Each number is 200 + 40 x the weight over the matrix's rms, rounded and kept within 0 to 999. Layers, rows and columns count from 0.

# down: layer 10 MLP down (transposed), 768x192, rms 0.0738, rows 393-428, columns 96-191
# up: layer 10 MLP up, 768x192, rms 0.0824, rows 394-429, columns 96-191
down393,237,280,221,175,173,125,279,207,215,203,191,220,201,278,143,233,200,196,220,210,202,187,145,288,274,239,193,152,169,268,188,207,172,275,221,252,175,235,163,144,217,237,225,242,150,244,152,179,239,142,244,204,245,176,256,230,192,216,219,205,190,187,176,228,170,175,190,205,178,126,233,126,144,121,191,270,145,191,98,250,255,99,174,170,159,231,230,218,188,243,308,243,157,212,186,242
up394,147,233,233,149,280,189,201,208,159,189,214,158,199,163,180,168,247,243,238,174,226,172,179,133,171,265,210,210,203,233,173,174,165,213,246,191,193,236,173,171,169,219,170,176,226,268,185,229,203,168,202,182,264,192,224,231,186,188,211,185,201,293,220,197,205,150,193,159,150,236,187,177,186,239,155,171,210,255,199,168,161,215,270,226,197,199,174,125,168,184,219,233,229,246,157,201
down394,256,194,155,221,154,150,251,160,201,151,212,183,234,223,142,236,167,194,243,179,190,265,166,204,198,131,166,190,157,166,233,176,206,172,168,167,212,161,245,201,218,211,205,226,216,166,198,130,167,184,177,245,158,268,225,182,238,208,217,183,185,160,160,226,165,252,226,237,176,176,236,208,182,170,208,203,221,214,189,220,236,171,180,200,236,190,275,171,259,154,148,143,203,83,197,228
up395,231,253,234,182,263,180,173,240,236,183,265,160,240,225,230,235,211,178,189,232,166,244,235,154,248,243,141,183,125,194,316,233,220,239,173,237,191,176,151,173,182,252,109,174,105,169,220,140,141,173,156,188,274,144,184,162,184,206,220,220,198,124,201,213,163,209,239,236,232,217,215,164,133,159,244,197,207,126,211,275,161,174,176,145,191,188,214,225,223,170,264,175,213,192,214,192
down395,144,217,191,207,242,197,190,145,128,193,169,186,180,227,189,172,170,222,203,164,250,187,154,186,168,129,282,167,183,211,129,238,179,186,135,201,232,241,246,190,259,166,218,236,212,298,177,268,293,84,207,249,151,160,232,222,156,186,211,212,203,216,224,221,168,195,187,206,146,193,191,199,155,234,160,212,270,238,119,149,191,287,169,260,265,241,198,224,142,256,204,173,152,239,143,168
up396,197,185,264,189,242,119,136,169,190,158,247,204,235,265,240,223,228,188,201,234,171,160,170,152,166,182,173,204,192,229,280,237,240,208,218,192,113,257,232,181,217,224,230,188,143,295,162,207,236,167,203,155,180,197,198,207,203,189,247,172,198,171,221,211,153,186,196,192,233,269,198,199,151,146,219,271,113,147,225,255,235,246,240,176,260,146,224,182,181,259,221,188,161,278,196,187
down396,201,250,131,216,146,235,256,206,221,282,157,95,281,149,214,214,150,215,239,180,198,188,253,277,168,204,162,202,119,163,179,237,182,190,198,229,256,197,219,134,204,208,203,159,156,201,224,182,199,270,197,229,164,233,223,274,187,235,265,183,278,153,198,208,221,180,219,219,138,162,176,169,174,236,244,111,280,205,57,230,127,291,261,277,174,233,220,190,110,161,213,160,182,220,220,208
up397,242,279,174,203,202,101,192,174,224,230,179,182,258,150,218,127,247,196,201,200,149,261,205,123,187,245,214,282,158,285,255,174,189,175,160,280,188,130,203,274,210,283,164,214,204,182,234,187,322,149,202,155,186,206,199,200,256,239,175,250,242,256,127,202,153,241,241,182,194,205,175,209,151,254,178,117,204,179,181,162,189,214,172,171,122,269,134,154,258,195,146,228,91,210,179,214
down397,282,202,219,179,214,227,231,246,164,162,187,235,150,190,212,173,155,174,245,114,182,126,222,225,239,163,232,169,201,131,150,219,166,237,161,181,246,291,159,204,167,229,240,147,227,223,174,241,152,211,218,222,247,192,162,136,160,154,166,221,150,308,181,203,174,191,210,217,222,186,204,143,191,103,119,165,206,263,226,209,185,209,255,246,314,212,251,224,212,185,224,209,247,209,185,235
up398,208,194,215,209,177,163,249,178,186,225,168,215,175,211,206,261,272,217,165,211,136,203,199,134,201,170,265,235,203,279,239,192,266,202,157,164,234,238,178,180,135,262,180,181,108,264,184,176,232,216,237,223,217,180,240,212,172,272,156,104,215,241,183,180,193,210,210,205,218,249,210,219,165,182,220,180,209,124,240,225,215,263,218,155,177,193,173,125,180,220,94,168,193,164,272,189
down398,168,174,150,189,109,215,178,179,229,263,160,110,164,132,154,197,131,165,200,209,285,167,232,217,177,247,183,204,227,138,153,161,159,275,242,208,218,236,185,181,224,209,221,220,299,191,215,120,200,255,169,186,146,205,119,260,211,215,258,180,227,212,194,178,177,170,230,177,221,205,184,217,208,224,246,232,186,253,142,175,192,187,128,204,207,246,166,195,237,187,234,210,217,239,171,183
up399,215,181,179,148,182,210,249,186,134,215,168,230,173,209,162,207,235,163,177,147,164,277,264,205,184,218,168,231,190,228,214,169,154,165,193,220,158,214,164,187,171,244,269,224,172,201,241,158,172,288,163,165,200,160,207,153,254,158,223,164,213,237,96,253,223,148,210,151,252,248,125,160,239,271,182,194,227,207,236,185,219,185,210,220,222,215,119,173,237,174,214,224,120,189,227,162
down399,157,186,221,208,207,248,139,218,204,192,275,172,222,265,218,118,251,227,186,225,221,148,232,176,180,142,174,230,223,170,212,240,208,233,238,172,191,257,215,240,215,185,203,159,233,256,177,237,257,211,260,192,171,192,109,275,160,207,263,207,217,151,282,137,190,235,169,142,178,163,226,188,172,191,240,181,134,272,186,220,196,201,199,200,166,188,224,254,177,191,172,253,264,245,224,222
up400,178,266,250,161,238,183,194,227,195,232,284,190,297,239,245,147,240,159,222,176,244,158,192,177,144,121,214,194,124,165,218,228,240,209,148,250,138,138,173,256,204,193,190,158,216,174,226,179,281,252,189,262,128,218,182,219,193,99,181,211,208,221,206,206,216,153,150,270,180,285,197,168,144,225,224,206,162,215,196,211,150,288,109,186,190,163,205,174,221,213,164,208,192,206,213,246
down400,255,183,186,222,167,200,285,360,190,193,212,279,208,201,223,259,207,222,207,192,140,162,127,182,136,321,136,164,219,196,260,134,186,125,258,237,193,189,192,126,243,200,184,194,148,220,173,208,196,114,236,205,234,220,148,193,243,251,118,162,278,221,245,202,154,225,255,150,239,153,154,192,255,228,164,156,262,212,197,175,237,223,167,257,166,266,205,213,159,159,219,181,189,192,180,197
up401,182,235,168,230,203,253,212,194,197,149,206,184,210,207,142,137,226,200,198,121,259,238,241,218,260,152,245,209,120,222,155,186,233,187,200,213,196,171,165,293,216,219,168,144,166,299,197,181,182,185,180,172,129,196,234,199,119,208,190,168,264,193,187,250,238,206,246,171,181,210,180,198,182,190,202,212,233,162,240,174,153,224,216,184,189,170,211,206,169,187,156,218,146,190,239,214
down401,171,144,177,194,228,167,168,201,276,181,146,260,213,257,232,187,134,184,257,295,201,142,171,183,145,229,173,177,156,199,215,208,150,225,105,186,189,209,168,152,242,151,215,175,174,215,177,171,274,191,201,241,183,180,162,255,290,210,212,192,143,161,218,145,174,178,176,221,179,154,223,185,229,216,208,231,164,166,160,203,183,167,243,228,188,282,162,193,174,219,254,206,237,225,203,199
up402,224,202,265,157,110,97,240,165,183,230,216,101,253,234,138,225,174,197,179,212,221,242,163,207,214,158,227,232,144,245,204,223,228,133,209,208,199,222,128,165,195,214,238,158,249,214,133,176,238,165,212,175,226,136,178,245,240,202,151,219,251,156,174,197,198,144,167,215,231,180,162,155,201,244,173,215,223,179,204,211,203,232,239,198,312,194,228,178,194,147,230,219,238,173,221,184
down402,176,228,220,219,164,317,190,228,244,193,244,225,170,139,227,234,191,159,228,174,175,146,227,149,215,201,146,217,276,209,194,207,231,195,216,197,241,149,213,205,261,234,147,195,190,193,188,192,100,194,250,217,214,327,160,221,224,197,233,167,169,260,172,203,194,266,240,171,172,133,169,248,229,142,169,200,201,224,230,164,272,186,149,194,134,210,189,158,209,266,183,160,171,207,186,268
up403,119,198,225,152,144,182,219,179,197,189,188,117,180,201,286,231,221,293,277,221,186,235,299,145,172,155,244,243,122,290,201,246,221,287,114,158,233,251,206,199,192,250,208,179,169,232,137,162,221,171,139,188,195,179,172,200,134,195,112,293,189,189,151,167,229,170,193,191,230,203,167,200,234,188,147,166,153,165,218,156,175,216,182,152,235,235,224,160,244,208,213,201,180,178,185,300
down403,228,184,224,154,210,243,250,178,187,112,279,218,210,203,141,190,260,154,111,234,213,173,130,165,197,164,215,213,261,172,192,199,215,309,276,134,152,231,175,263,200,232,257,187,185,175,229,218,193,197,153,169,255,241,286,222,202,134,229,213,190,205,206,165,176,328,207,214,200,232,175,224,186,233,241,211,153,183,208,241,128,200,208,258,286,133,187,144,267,168,162,210,222,136,184,135
up404,179,115,212,205,256,234,199,193,191,200,231,210,212,208,170,223,238,177,189,202,176,250,158,214,175,179,219,231,199,165,298,171,170,282,199,278,177,299,194,142,127,202,118,176,173,197,220,159,248,184,192,200,147,171,191,176,192,191,182,220,279,204,248,223,226,152,219,208,198,203,233,219,177,161,230,159,153,233,192,156,165,283,187,229,201,208,109,171,118,193,245,251,241,211,280,165
down404,256,161,216,137,186,223,293,180,227,219,241,249,171,124,180,222,236,219,184,166,145,225,190,185,270,141,257,199,200,189,180,96,230,231,173,201,202,300,203,241,182,153,210,190,247,153,262,149,160,255,261,198,204,193,193,229,160,235,183,158,181,146,122,270,261,167,218,243,147,192,148,192,162,214,201,188,252,212,87,205,229,163,210,238,227,174,214,241,194,277,164,154,227,155,259,220
up405,143,136,216,170,260,178,233,225,165,202,216,216,197,180,239,154,210,122,194,135,252,170,199,180,163,227,200,195,161,148,218,244,202,193,203,242,129,161,198,247,186,203,206,152,226,239,204,164,204,254,133,209,216,195,149,198,149,137,210,142,152,267,216,297,199,189,243,171,209,209,184,171,166,222,130,140,175,246,199,198,212,284,198,203,235,206,141,183,153,174,180,151,217,149,235,242
down405,196,83,252,260,250,225,220,180,233,190,256,244,250,186,138,238,224,138,218,199,162,141,161,211,164,170,192,258,218,250,222,180,223,212,144,149,215,239,192,194,213,239,155,197,259,220,224,202,228,118,250,207,210,188,182,202,205,217,204,308,195,125,177,188,184,232,229,236,188,177,213,230,178,130,199,196,182,202,110,168,222,170,290,112,225,228,225,163,178,205,161,256,255,169,230,220
up406,201,281,255,175,141,164,162,176,206,179,198,234,205,148,179,173,248,252,216,177,259,212,216,194,212,184,240,249,163,231,186,161,188,235,165,187,194,287,127,256,157,148,210,167,212,227,222,179,180,243,151,186,157,210,155,172,203,199,220,192,218,247,193,201,324,240,211,184,247,127,178,161,234,165,265,167,180,231,238,193,149,223,192,138,186,201,243,161,168,191,172,205,144,149,172,251
down406,160,187,180,211,256,317,210,178,145,192,232,169,193,230,220,228,140,234,210,211,195,164,204,145,134,260,153,175,230,200,191,243,185,203,187,238,213,197,205,146,236,241,185,194,146,252,177,214,139,162,228,284,219,142,207,274,235,155,172,251,226,171,231,184,185,200,159,233,177,195,241,230,210,228,217,214,256,224,236,142,214,214,237,201,264,193,178,204,175,184,214,199,291,225,164,220
up407,127,192,254,115,179,193,183,225,189,199,250,171,176,165,219,158,280,205,190,197,142,182,183,161,159,243,232,141,202,160,159,238,235,209,194,190,164,267,193,158,245,202,190,162,140,135,244,172,241,209,183,192,266,166,201,209,157,141,246,161,147,170,230,183,205,214,186,164,145,259,121,228,120,163,198,283,184,192,218,153,237,259,177,147,194,226,208,183,287,194,129,177,200,281,172,194
down407,232,229,198,131,296,201,193,156,159,131,215,189,148,119,145,230,148,221,189,191,212,308,190,122,231,138,165,163,234,262,199,194,165,196,213,247,191,104,268,175,202,165,183,222,151,272,171,264,180,188,243,212,194,182,92,259,191,250,107,266,182,145,147,186,167,211,197,188,220,114,201,183,165,230,245,166,258,211,283,154,207,222,214,243,221,241,219,221,206,157,114,159,151,209,247,213
up408,176,256,264,178,202,137,131,231,165,198,228,247,221,115,67,181,262,136,185,207,270,201,118,149,197,148,222,237,227,245,266,218,161,168,113,202,208,163,181,186,256,255,237,231,145,266,170,221,197,136,240,241,260,178,169,213,189,127,218,195,238,256,212,272,191,175,122,252,202,263,148,224,160,177,173,163,181,244,223,191,226,247,167,139,190,167,263,162,209,248,202,269,215,270,217,157
down408,179,270,161,151,226,295,271,219,157,199,140,229,208,263,243,174,189,226,220,220,203,194,183,146,175,305,286,128,182,241,207,164,263,200,220,214,293,190,151,236,190,141,173,211,102,250,189,236,250,75,212,204,184,209,234,206,194,250,154,251,227,204,247,192,214,314,169,229,139,236,220,211,200,188,174,141,313,229,187,163,153,211,184,228,131,166,210,203,236,195,141,134,178,215,188,213
up409,172,159,277,187,243,232,163,207,128,122,237,112,177,186,138,177,209,187,230,138,128,193,195,216,265,152,148,193,154,190,281,152,245,175,226,202,208,262,187,240,287,273,188,183,138,225,223,218,242,238,224,209,189,220,181,222,256,195,208,157,217,193,288,277,226,227,133,231,131,215,188,238,176,142,174,226,134,188,228,118,235,201,166,169,206,218,186,171,161,209,130,320,171,188,219,246
down409,125,164,145,205,220,146,196,227,105,239,233,170,200,241,163,335,272,205,272,84,115,271,263,137,197,194,181,162,299,179,241,199,231,149,206,197,212,239,240,198,218,153,174,199,138,172,143,207,142,162,244,181,250,157,158,256,217,237,132,218,124,182,240,149,222,289,202,106,170,154,181,263,244,177,189,180,250,184,210,184,313,230,122,188,195,138,281,176,195,210,216,236,77,125,200,186
up410,129,185,211,249,181,107,247,170,189,163,193,223,184,173,289,184,158,139,226,204,241,207,231,236,174,205,215,183,224,204,266,203,142,191,198,163,233,198,284,216,205,164,114,209,249,118,231,169,171,233,150,182,134,219,183,231,220,204,230,166,325,229,257,243,257,148,190,235,188,248,190,169,199,222,171,173,223,208,233,168,217,270,197,276,232,228,168,207,186,141,194,184,186,217,241,214
down410,196,239,128,176,196,228,171,156,261,174,204,156,165,190,193,175,237,203,173,182,238,212,243,162,285,184,180,196,247,162,145,191,242,199,271,232,171,268,223,169,227,247,221,211,215,246,190,247,217,153,225,184,236,223,188,267,244,189,212,217,209,212,178,134,206,203,185,159,204,202,190,172,215,204,240,227,197,170,170,201,191,178,151,144,117,191,199,183,252,220,211,190,148,174,159,185
up411,132,216,169,195,154,228,213,203,199,212,185,208,173,230,233,201,208,186,196,184,231,213,229,184,173,194,199,156,220,198,197,206,181,212,224,185,201,133,127,246,210,176,186,194,243,190,152,125,247,213,206,186,178,175,204,151,195,224,248,206,168,300,187,210,220,229,202,204,220,144,161,194,218,209,160,176,242,169,239,85,171,192,215,276,168,174,150,221,255,183,162,217,225,161,196,155
down411,260,201,280,210,206,186,158,187,205,194,226,175,226,154,151,149,199,239,231,226,196,227,183,208,285,168,172,198,218,225,213,197,188,181,154,211,170,297,242,160,170,210,161,192,161,202,197,275,210,202,185,169,190,180,253,291,227,195,194,181,255,136,233,155,202,204,184,210,148,257,176,231,121,201,208,207,192,235,177,252,207,193,201,150,203,206,200,209,178,220,207,208,129,193,225,176
up412,139,261,210,160,233,213,196,259,99,78,236,271,213,177,125,192,247,150,201,143,251,181,163,196,284,271,220,294,202,158,243,258,196,162,151,203,134,188,287,215,232,224,136,210,112,229,169,175,240,208,178,241,189,185,161,161,227,218,176,205,215,163,248,215,201,168,153,229,210,226,265,235,161,175,194,196,196,200,239,190,214,232,238,139,219,154,194,177,227,149,244,226,194,147,233,159
down412,236,232,153,284,159,164,269,152,243,207,211,127,246,206,269,194,245,178,208,171,188,145,204,175,145,180,200,290,182,196,215,166,216,170,185,163,198,252,179,172,189,233,277,221,181,184,197,199,195,192,132,114,260,221,236,194,251,188,228,184,206,248,210,139,214,150,244,157,234,139,152,159,322,154,223,199,203,232,216,132,180,187,170,221,123,300,212,218,168,176,195,246,179,202,245,134
up413,204,196,182,222,213,137,186,196,194,160,148,167,184,168,220,253,159,212,202,170,209,231,251,186,248,215,173,290,178,166,241,210,214,128,245,199,152,187,231,231,203,161,198,265,229,182,130,131,164,217,189,237,189,244,195,274,166,202,213,206,138,227,239,229,187,231,149,231,197,234,164,157,188,192,178,209,185,204,145,228,207,165,186,242,183,235,198,201,183,155,164,186,181,181,199,253
down413,210,158,211,193,179,260,213,171,194,189,233,204,197,228,205,176,269,133,248,236,206,203,191,229,103,207,248,127,256,217,169,192,197,213,146,231,245,200,193,209,191,163,201,151,227,214,230,228,221,203,217,166,247,162,199,145,192,189,215,166,213,211,189,128,212,182,201,186,203,250,191,185,260,227,196,195,224,186,258,206,199,254,199,167,215,191,206,204,239,236,220,228,156,170,230,198
up414,189,222,355,151,268,190,234,233,225,262,275,165,218,198,169,159,186,211,259,185,272,169,204,153,169,206,245,263,226,280,258,226,160,212,222,182,206,225,193,223,162,179,98,209,177,211,168,254,185,181,285,201,228,190,170,203,177,197,228,178,218,130,249,211,179,206,199,251,228,226,184,247,202,157,221,206,154,193,238,201,132,217,222,189,187,195,184,166,148,203,136,177,157,172,215,150
down414,232,247,154,126,123,220,169,209,118,166,149,206,127,253,219,140,173,272,184,239,160,219,265,317,260,184,216,117,243,189,213,185,169,242,225,277,208,219,309,179,210,237,183,216,203,254,125,165,215,228,146,205,96,229,93,209,168,207,255,110,221,232,251,239,163,181,193,194,198,232,196,246,256,172,159,177,240,174,304,240,197,189,223,156,186,193,136,174,266,185,125,284,293,251,226,113
up415,229,184,131,240,204,222,179,188,158,175,164,129,209,237,188,224,163,148,264,207,263,256,212,177,246,215,253,190,209,231,214,195,263,162,177,210,196,191,190,174,213,212,232,224,147,125,196,183,156,154,214,215,185,204,195,180,241,171,220,136,240,203,164,244,215,216,222,269,153,285,216,108,214,185,149,208,211,139,229,238,194,182,225,215,250,144,209,193,209,210,165,229,161,226,187,208
down415,213,205,219,193,178,188,213,155,246,201,197,206,216,227,138,190,268,174,179,231,182,180,187,185,156,152,167,232,200,122,205,181,163,256,177,166,190,267,185,251,225,212,173,228,214,266,214,208,204,204,210,174,234,200,195,167,202,230,189,287,230,183,250,148,169,202,130,146,229,130,221,243,163,216,247,174,140,214,92,178,148,209,175,206,192,251,185,220,177,210,181,187,223,195,274,165
up416,176,179,204,229,203,204,203,183,187,190,218,187,206,236,209,223,143,199,234,202,143,208,174,204,203,154,191,260,122,216,250,277,216,244,138,157,148,212,186,193,233,218,219,158,169,271,257,211,115,184,291,196,214,196,186,124,266,239,221,181,151,244,261,246,232,239,133,218,148,154,220,153,212,144,164,252,187,150,193,210,211,192,233,100,258,210,224,157,156,250,202,216,269,227,204,163
down416,237,240,227,148,167,225,173,203,187,226,169,172,223,176,134,149,252,218,185,220,177,235,254,225,249,259,269,194,245,150,182,135,188,205,169,216,206,188,118,202,168,177,183,257,153,135,235,232,218,222,109,195,210,161,228,302,109,198,154,193,260,196,148,233,216,132,247,148,178,252,175,228,160,223,219,159,186,152,220,249,175,151,197,290,177,115,251,153,204,191,248,172,179,245,197,202
up417,207,161,236,151,246,177,134,201,106,188,163,198,217,156,196,234,244,200,235,227,284,189,154,157,230,240,150,213,150,218,162,238,244,172,248,179,147,269,211,215,191,196,240,104,167,232,172,151,176,192,231,174,232,201,131,168,243,242,218,240,193,192,209,173,222,185,198,139,146,168,170,211,180,121,179,273,176,229,251,206,165,145,245,206,165,172,173,112,263,235,254,230,260,240,243,274
down417,220,147,181,210,212,184,190,219,190,174,161,154,228,165,177,182,203,187,254,286,292,225,296,208,242,264,145,199,220,205,142,182,301,225,171,164,204,246,151,118,134,221,222,211,224,221,237,103,229,222,236,201,197,204,240,163,197,236,237,297,212,153,215,241,131,191,241,196,209,123,225,172,199,198,246,206,278,202,332,137,158,168,188,205,245,196,202,203,183,270,180,239,215,234,236,216
up418,160,182,216,202,204,165,192,166,210,231,156,172,211,177,202,239,271,228,182,197,184,215,251,227,163,185,150,135,221,208,226,195,216,187,181,191,208,211,98,237,180,162,256,204,238,219,152,126,239,147,227,285,199,146,223,138,219,158,176,263,133,274,150,237,206,137,181,191,187,185,149,210,168,155,165,180,144,205,172,209,134,223,187,254,202,233,199,169,63,148,212,253,177,253,215,215
down418,185,201,215,149,162,220,201,153,182,169,248,222,165,155,200,213,220,244,188,209,144,176,188,234,214,178,189,205,237,202,218,246,196,212,143,141,254,230,155,179,222,287,169,191,172,179,189,248,241,225,193,226,173,164,206,202,221,200,217,209,282,200,209,167,173,252,236,156,239,208,205,242,211,242,269,298,244,222,215,187,188,154,218,216,202,177,218,220,187,158,182,173,248,180,148,83
up419,227,227,117,210,218,236,214,256,200,158,188,184,194,147,166,261,219,136,164,212,132,228,181,189,173,208,132,213,182,153,250,217,221,180,138,190,191,208,271,259,178,248,195,205,182,165,230,220,185,134,289,191,162,186,244,160,263,121,282,257,157,239,144,171,195,113,175,189,198,144,160,229,218,243,230,222,214,176,183,224,125,248,198,195,155,210,277,154,204,172,193,260,238,211,188,247
down419,173,139,232,136,210,251,189,220,209,189,157,202,188,217,233,186,197,185,213,173,257,208,170,261,174,188,267,206,198,212,134,197,174,191,224,267,216,231,169,147,198,135,213,180,220,216,149,241,180,218,135,233,240,181,161,181,186,242,126,238,233,150,247,281,161,241,211,162,205,236,186,185,191,137,170,223,177,232,192,225,225,203,189,178,221,207,52,216,204,238,167,188,166,150,221,144
up420,179,200,139,241,199,247,245,160,175,135,159,218,259,199,187,203,222,222,241,232,172,202,200,237,172,185,205,136,147,199,200,171,204,198,221,209,194,138,205,177,211,231,140,208,222,215,179,135,158,213,188,239,235,153,204,260,224,232,220,185,159,223,233,207,231,235,184,162,277,263,144,191,209,188,172,219,252,236,277,233,193,185,203,215,194,200,200,216,185,146,142,197,179,200,181,254
down420,259,208,293,197,202,177,172,265,296,227,218,196,137,149,242,194,113,176,163,167,225,199,245,169,200,251,194,255,191,186,206,192,252,233,199,198,212,193,198,233,197,152,233,220,200,161,244,238,223,171,188,177,184,231,192,168,209,164,205,166,187,193,183,206,178,191,172,217,117,130,258,193,183,180,178,171,142,147,32,180,208,203,205,196,231,204,202,214,168,267,223,211,240,241,243,124
up421,238,239,254,191,211,231,210,189,166,205,169,185,236,170,222,219,229,235,263,173,259,167,155,159,310,184,222,231,168,263,227,190,190,181,254,184,173,220,225,211,219,176,136,249,187,198,172,213,233,159,244,174,236,208,188,139,217,179,170,236,282,217,225,148,211,196,183,249,185,170,207,210,247,134,233,278,227,151,172,199,206,259,131,244,194,184,171,212,203,207,191,177,166,175,165,193
down421,198,161,206,220,260,194,162,185,201,140,225,185,226,236,221,232,193,158,160,251,128,168,278,147,129,209,192,144,216,198,199,217,234,261,145,197,175,204,210,259,199,233,214,222,187,191,167,178,217,173,250,230,217,228,233,220,203,179,186,180,192,202,196,232,233,189,166,192,228,199,220,169,175,218,184,168,168,194,136,254,244,210,265,220,236,179,222,216,198,222,160,203,309,201,198,176
up422,204,182,216,59,161,204,147,198,204,219,132,176,211,106,129,152,212,248,161,181,261,237,167,166,188,212,212,284,185,167,181,173,219,166,270,227,187,153,250,286,223,219,196,239,161,164,148,164,245,231,223,202,233,165,181,212,225,134,215,134,220,311,206,228,196,192,205,210,157,169,167,182,181,206,174,233,201,184,234,237,206,217,241,170,214,194,166,184,168,229,201,151,193,207,238,209
down422,153,171,243,251,240,219,228,197,211,207,217,186,261,235,192,216,236,222,215,151,202,202,259,157,137,239,152,102,221,211,223,229,185,207,227,244,195,247,153,152,212,168,206,201,265,154,253,257,227,208,222,215,130,200,191,206,170,239,123,204,234,104,214,194,139,228,196,245,255,190,207,256,207,183,198,107,154,154,207,188,223,224,189,220,203,222,208,249,164,189,177,203,265,149,178,223
up423,145,186,310,247,245,215,184,189,248,173,160,193,274,205,219,142,244,232,225,159,283,187,118,205,189,201,264,132,218,152,217,173,213,166,202,171,164,220,232,254,177,214,138,245,200,158,185,287,122,182,210,254,129,165,143,199,122,177,174,196,179,251,255,146,203,217,208,259,112,168,210,105,248,142,199,135,187,256,190,156,159,172,200,201,184,203,218,178,107,201,236,218,199,193,244,222
down423,215,302,123,173,211,223,184,204,220,188,278,177,81,133,204,241,173,158,189,206,190,172,214,159,257,227,142,292,186,217,156,178,208,234,259,191,202,236,167,188,188,212,222,214,152,246,147,157,182,208,236,280,179,242,223,107,224,159,207,202,216,211,145,242,168,196,153,197,197,182,190,241,181,170,140,254,154,228,118,142,213,234,196,178,169,211,143,191,209,178,221,169,204,193,160,221
up424,257,179,304,165,126,204,161,207,206,214,229,148,170,239,180,201,255,211,176,209,190,178,263,115,209,154,222,294,162,252,163,234,215,168,102,250,185,142,197,187,195,269,210,243,135,186,160,195,163,208,165,231,193,179,160,192,177,195,139,230,210,159,144,252,203,216,166,256,169,215,142,202,167,177,142,261,218,165,201,283,193,188,170,136,207,202,188,178,184,264,112,234,183,177,263,288
down424,173,203,149,242,208,107,211,198,257,229,157,220,246,203,175,255,139,202,207,198,179,167,222,214,184,177,232,193,167,271,228,190,196,244,212,107,179,193,173,188,206,253,158,195,218,230,172,182,147,253,222,153,148,210,308,181,294,229,240,219,140,234,141,262,207,258,155,182,197,237,197,202,211,286,213,216,198,184,51,171,241,212,245,185,205,208,265,194,148,171,174,226,169,242,179,209
up425,153,220,193,111,226,154,182,176,215,187,252,184,190,188,126,187,222,220,224,185,149,251,280,229,180,194,208,177,212,167,156,285,194,232,175,162,248,193,232,242,203,199,153,231,238,258,187,171,224,159,186,252,110,200,155,211,106,243,220,154,222,194,127,211,245,186,153,194,128,267,181,232,190,232,237,202,161,153,190,204,160,205,181,122,250,193,152,231,240,203,155,237,188,125,165,201
down425,220,176,272,196,184,179,204,203,171,240,214,201,205,223,230,228,203,233,200,213,170,218,169,229,201,143,209,235,154,246,237,177,161,191,192,190,216,164,133,187,272,194,251,184,176,168,171,181,183,320,220,158,200,168,186,237,203,173,235,183,198,239,170,242,207,134,229,240,198,222,223,210,188,157,211,259,249,220,175,149,180,187,234,218,203,171,211,200,164,254,200,141,224,248,168,223
up426,208,182,232,147,212,162,201,189,191,216,268,174,180,246,234,226,190,181,198,215,221,209,181,211,173,198,177,271,42,180,237,182,173,164,212,274,86,243,218,168,254,189,202,183,175,241,209,181,192,242,249,185,211,194,209,263,237,230,253,180,148,243,183,275,225,238,195,215,185,209,225,198,189,184,202,202,169,165,160,224,228,169,162,196,205,183,102,168,147,188,193,188,187,157,192,220
down426,200,212,183,226,203,203,193,232,234,245,171,212,177,188,154,136,232,177,200,170,209,237,203,169,208,205,209,199,239,286,214,187,245,273,161,120,197,229,162,258,198,228,184,178,201,223,189,211,251,217,201,236,176,209,209,223,134,153,176,225,258,188,180,209,203,159,234,196,204,199,211,242,177,170,174,201,200,131,174,238,131,163,221,262,188,86,245,205,224,178,177,182,235,231,223,178
up427,216,149,237,138,156,193,128,134,206,220,222,140,222,143,194,244,133,252,199,160,161,225,189,238,215,196,226,214,207,236,191,173,251,199,183,210,155,183,211,150,149,196,192,172,114,217,142,170,195,206,263,240,196,207,201,154,280,192,193,237,198,231,190,160,260,195,223,202,183,215,219,176,124,122,186,211,269,253,177,158,155,197,176,205,234,232,168,137,201,208,195,253,207,191,175,252
down427,210,157,263,151,164,206,131,242,162,233,264,175,137,179,200,190,226,205,160,222,276,163,212,161,218,242,227,231,173,183,132,229,203,237,197,185,244,203,201,205,178,214,234,190,174,209,244,242,190,143,145,195,199,214,227,195,240,171,230,239,205,167,221,218,179,207,213,302,171,189,215,210,164,143,243,225,179,205,94,213,193,208,182,134,204,198,213,204,177,241,195,200,175,198,196,230
up428,162,156,205,149,204,232,134,205,215,134,178,192,281,198,191,127,305,156,199,201,218,162,170,263,171,179,274,223,214,131,232,230,193,219,198,219,173,166,207,265,193,188,190,128,160,232,211,196,253,203,232,190,127,230,176,183,194,182,162,252,190,250,162,141,216,168,140,127,165,191,209,201,256,203,234,225,242,114,265,174,229,167,155,206,211,192,202,173,106,255,164,190,198,258,246,194
down428,231,244,217,194,329,198,255,184,223,276,231,227,145,169,237,235,142,208,169,195,253,183,242,115,133,192,145,210,196,209,225,225,126,223,202,196,200,219,152,206,205,167,154,287,228,173,201,157,226,161,137,191,186,190,187,169,225,258,250,233,166,190,235,285,211,186,194,243,173,143,164,201,112,171,158,229,186,216,177,179,211,206,249,208,253,309,183,228,285,216,217,202,180,198,114,194
up429,209,238,219,160,150,197,248,145,178,229,175,237,210,208,226,189,165,202,210,173,210,192,224,245,180,202,241,164,190,265,244,199,140,170,163,271,178,225,175,250,185,247,192,205,121,206,194,206,197,207,212,151,174,120,194,122,239,181,175,290,187,216,173,234,284,222,163,196,233,165,197,219,173,174,262,160,162,193,160,234,184,141,169,189,190,199,175,143,157,253,176,244,133,210,191,156